config.toml
hidden_act = "squared_relu"
norm = "rmsnorm"
rope_theta = 10000.0
rope_fraction = 1.0
qk_norm = true
parallel_block = false
init = "uniform"
init_std_o = 0.00522
warmup_steps = 0
schedule = "cos"
doc_mask = true
Each number is 128 + 32 x the weight over its row's rms, rounded and kept within 0 to 255. Layers, rows and columns count from 0. Numbers have three digits each. The size before them is the row's rms in percent of the matrix's.

# layer 5 MLP down (transposed), 1536x384, rms 0.0561, rows 201-211, columns 256-383
100:119120221151056130125096198110103130162139146171132091091120085101108193156088132076102181091090129185144096145125117144119172138154122156137097179158127153174162147138126195132143164109134173109131106116235119107160086119091110094130113131074165100112109122174159113051142165199115101145090165109070140177095140125111122192118118119093126087110122173138149135122130144188095140062134
100:097148125112129161123129098104105164131106163120077110133077125059096205179086180083106123118136175063120116128133089127095129129122175140135088113135122151077035132116133122111139189120137116100137138110184143132135146166070144146145122159064155116099091144161170141138085128107120202083114051144108130143149096100141210148161163156119140109089136083159083141065061092123101124073099
108:143175062127167103161097129179126164112131167081111120099109135119133122116171123109121091138078123108066105153155124107053137113107142154143156146149167163096128057104126159141185139129104076065077101171119160089171138098129112131175132112131139148077093054126144140118160135173091097158108060138168122150154148143136094083093119151088106105145072078109131145141086129200110130125109
098:107187094108118142114132183070125127135114079085058153146119098114080093142088120186099130091105078158134091183126166103112125135160091181169114112156073153150121128136134139117128194147097145110109142089115091147128176134101147095104109156129122110187128134100074112138115139093116091086117143123144137101157144128097188144133139108168182042183147171033110146148153074151144197123072
096:102106110128158055098143153115113129113160153130139116117104070132123076111131158128140143107121125141139160042129098180108150150146094080110121154120218163114130097137044139133174160151138151113109107074035092083131143086139123121173108163097139121145121152106110123107133102125093079102080108122078124128110092131086067098177158080100110075167116179120123196089122090181104102148157
095:076106140117151087102064152159139142145134063108124065092086137212138126154133125122196121198094152135089137089136086103137134126166081112176076084110170158105128076125148092137096082080080150171166125147065094096114181158100128128197173103140119152073105163163187154128179155103087125069140154138210140183131183090141128143128120180125077123114118085092153142113161085133113225144130
096:110139126132148121122107068153141096142089122123090141121135142091168106149151117137094147110137114149122103165148118152097134137177122109119080110110118147103148094135073076215153185138172128115097178124100141138104108152139125060131142079115164079146141134140109173108083114122164162137132158199095141145170136158142107180199124165130151130154190101112182122135112133119106142137124
100:091130119116123165117167171166086121149114044141078158187109142113087065179123100121116100155083105145127114136116116196076151154087138158120131152156176127108124111125150145190107115141145095149151141182162177222130123122137157133135110138115126093129088131120150164110123107167170131106134108093132114120126088213145111122089107126142156101157147213143131102173108103121099123095163
101:119122127174139092143144192104134147075111136120128151158106195146100170105155139122144105107136095130112135078193195140099135129052153151109136133160129068182071155175070131173083157179116090112090091127082158116157101064117123106096138180091133172115124096152124044143142189176191119106086121156157144121177150148145127093074101124137139147146143040146127130106121103169147107156095
096:095157125149093123173127113160096144159132094134176142099107089170161204169125140096127126125122184130137146139088122145077109138120103170110194177113172149170119198141125134158083090113149092120143165122234112106099123082127134166175076176126105082102127151160111179144093137136152090131129100093133152156113139090084171089075112169156144136104101228135126138153153115149120176112153
099:161170104168107050114144181139104091112076102150087147104135125098088063150122077089067114210150120059091117156151097158074158084113081105089116091104160179140105115104120189126138110109149117146147118061067116123125139103122160066170125134084084175158115115116125097147104071129133087128146146138062077084162114124089117109144074101136101060183181155162080096113098136140146106174117
# layer 5 MLP up, 1536x384, rms 0.114, rows 202-212, columns 256-383
099:096121112122100131132084094113096116102088108141140172131135113114122124158175077125105081087215122133111145169124126125131128094184146080138163134126099123102113203095149141123090139093145078117186061130120040142100165166132192117103147181090066098111130141111108150164092100126079146142163144177113099165116135175119125109102147114087155136063123121122064141143146102160075106124145
109:160153136080069124163126084102180119117110150154107137146130150136113111077145110156056089146143029118144174170100169088086152138089129140135139102117139182150134122141117109127106198134138021145062109127108145080166172111097169148119143103115083120172076140123150116107127089186090157175127136150117125124118162116172106148140133122126129190141151133147105101080135065173099147106096
096:058174140084161130127122102173135155122178142181125147076153132111162125143139110109109148086080176174102056175094095150109063131091165102173159098148142120112103169181127191152197100155164113164111131128103117119113136131143150108108127138137131113129185107120156205154142103054143136149132118114118155134161098105107041165148115143161175195165155151127116172100162116133114095135129
097:161053164144101139080188073124154104123172142097143131174017098112089103098143176098186150123115068204170095121127139157133143212133108091143110126110148138144121147124144137149117152128141070104118180128092145168112127159102095134082111128101113065132129160150096148158118083147147064115171138077135105122098178140177102148146098081097112125180140186145105243135172106139133138107162
092:173161153172113145165145062080161128073127142036109119145109134097113136121098123128106136162127167109164125118036101142149113129144149131191161114147076122087108145120121164165112132158177111059110170129056133144078104124111129133173094162184167132132110098115130130106093097095159116200109082104095128112138150187121121102133119124118213132140121086155107124149083131151135048148130
100:154102077129161151090175083135109111135071115126099201106103119127129150150122125184148206156126108074075133087107066144107187148160110128184124098147100147112110087118166140106128066168053135187109128128142157131132118140151103157119106202164130118109117177143076196085157094102148104076155125129127227100119109158115098205144111119117099137180083125161187142118178107098144113132105
102:189048086119094142136164102156083062135154131175133176121142101141137160104093118095138136163091117124147117104109177129076127142167060101143097192148143135117139105080187166084170129152175174087128103174111119133097100088148145169136122129156108167091136170126121113083098034185120155074135099134110157131116127126112103148131134133140124146105108099139143132163141190147155108169114
100:125145195087093137165118163112085111146111101118095094219075148118150142103154142162186145123092136184144066124155179115148064174147118093082165083175176128149157177118182138057140160085126209126112134126104127102135156113086082096047059112134105150095127108093156081079139141160151091137130087069121078128136156221141154205157135120115127131166139173091161139117155113145137157153074
097:062115088115130146134151104161052154111099135132161210112118123128177125119130076182117092123124165135097095141124060151079119095143134101125115162127072098182108152132105137147127134065154141122111118028147070127083124092096146100103085114128141113161164098116101159158120082153079150175150140159175124106118138132136077134109149103144111117118139129132202146136120133107083124112140
098:120153166169175166098114137145144100164111163124102093089171112096146123179158170168118129160058088066117090102127132146084103151132106117105145141157124119159169097092047133137124139143146138131089185118171079188087101117145162093146108222125075140129164130163141167129122159124132116080149193138139122226123144141136128089149094134137134144094092112148127078148108161115118179106099
111:110113119177175170107158188109168093196095141071059150168132131076153155164129078098088126144146133146133096107097100126127128139118148129134148132119149123085152126172163118103125108122125109139096119150070068143143109137147132127133137112180194074152117149081094123092136149187136098115133144125151127130089154124120130139117181129120071149065187149113111158081097152161156091096147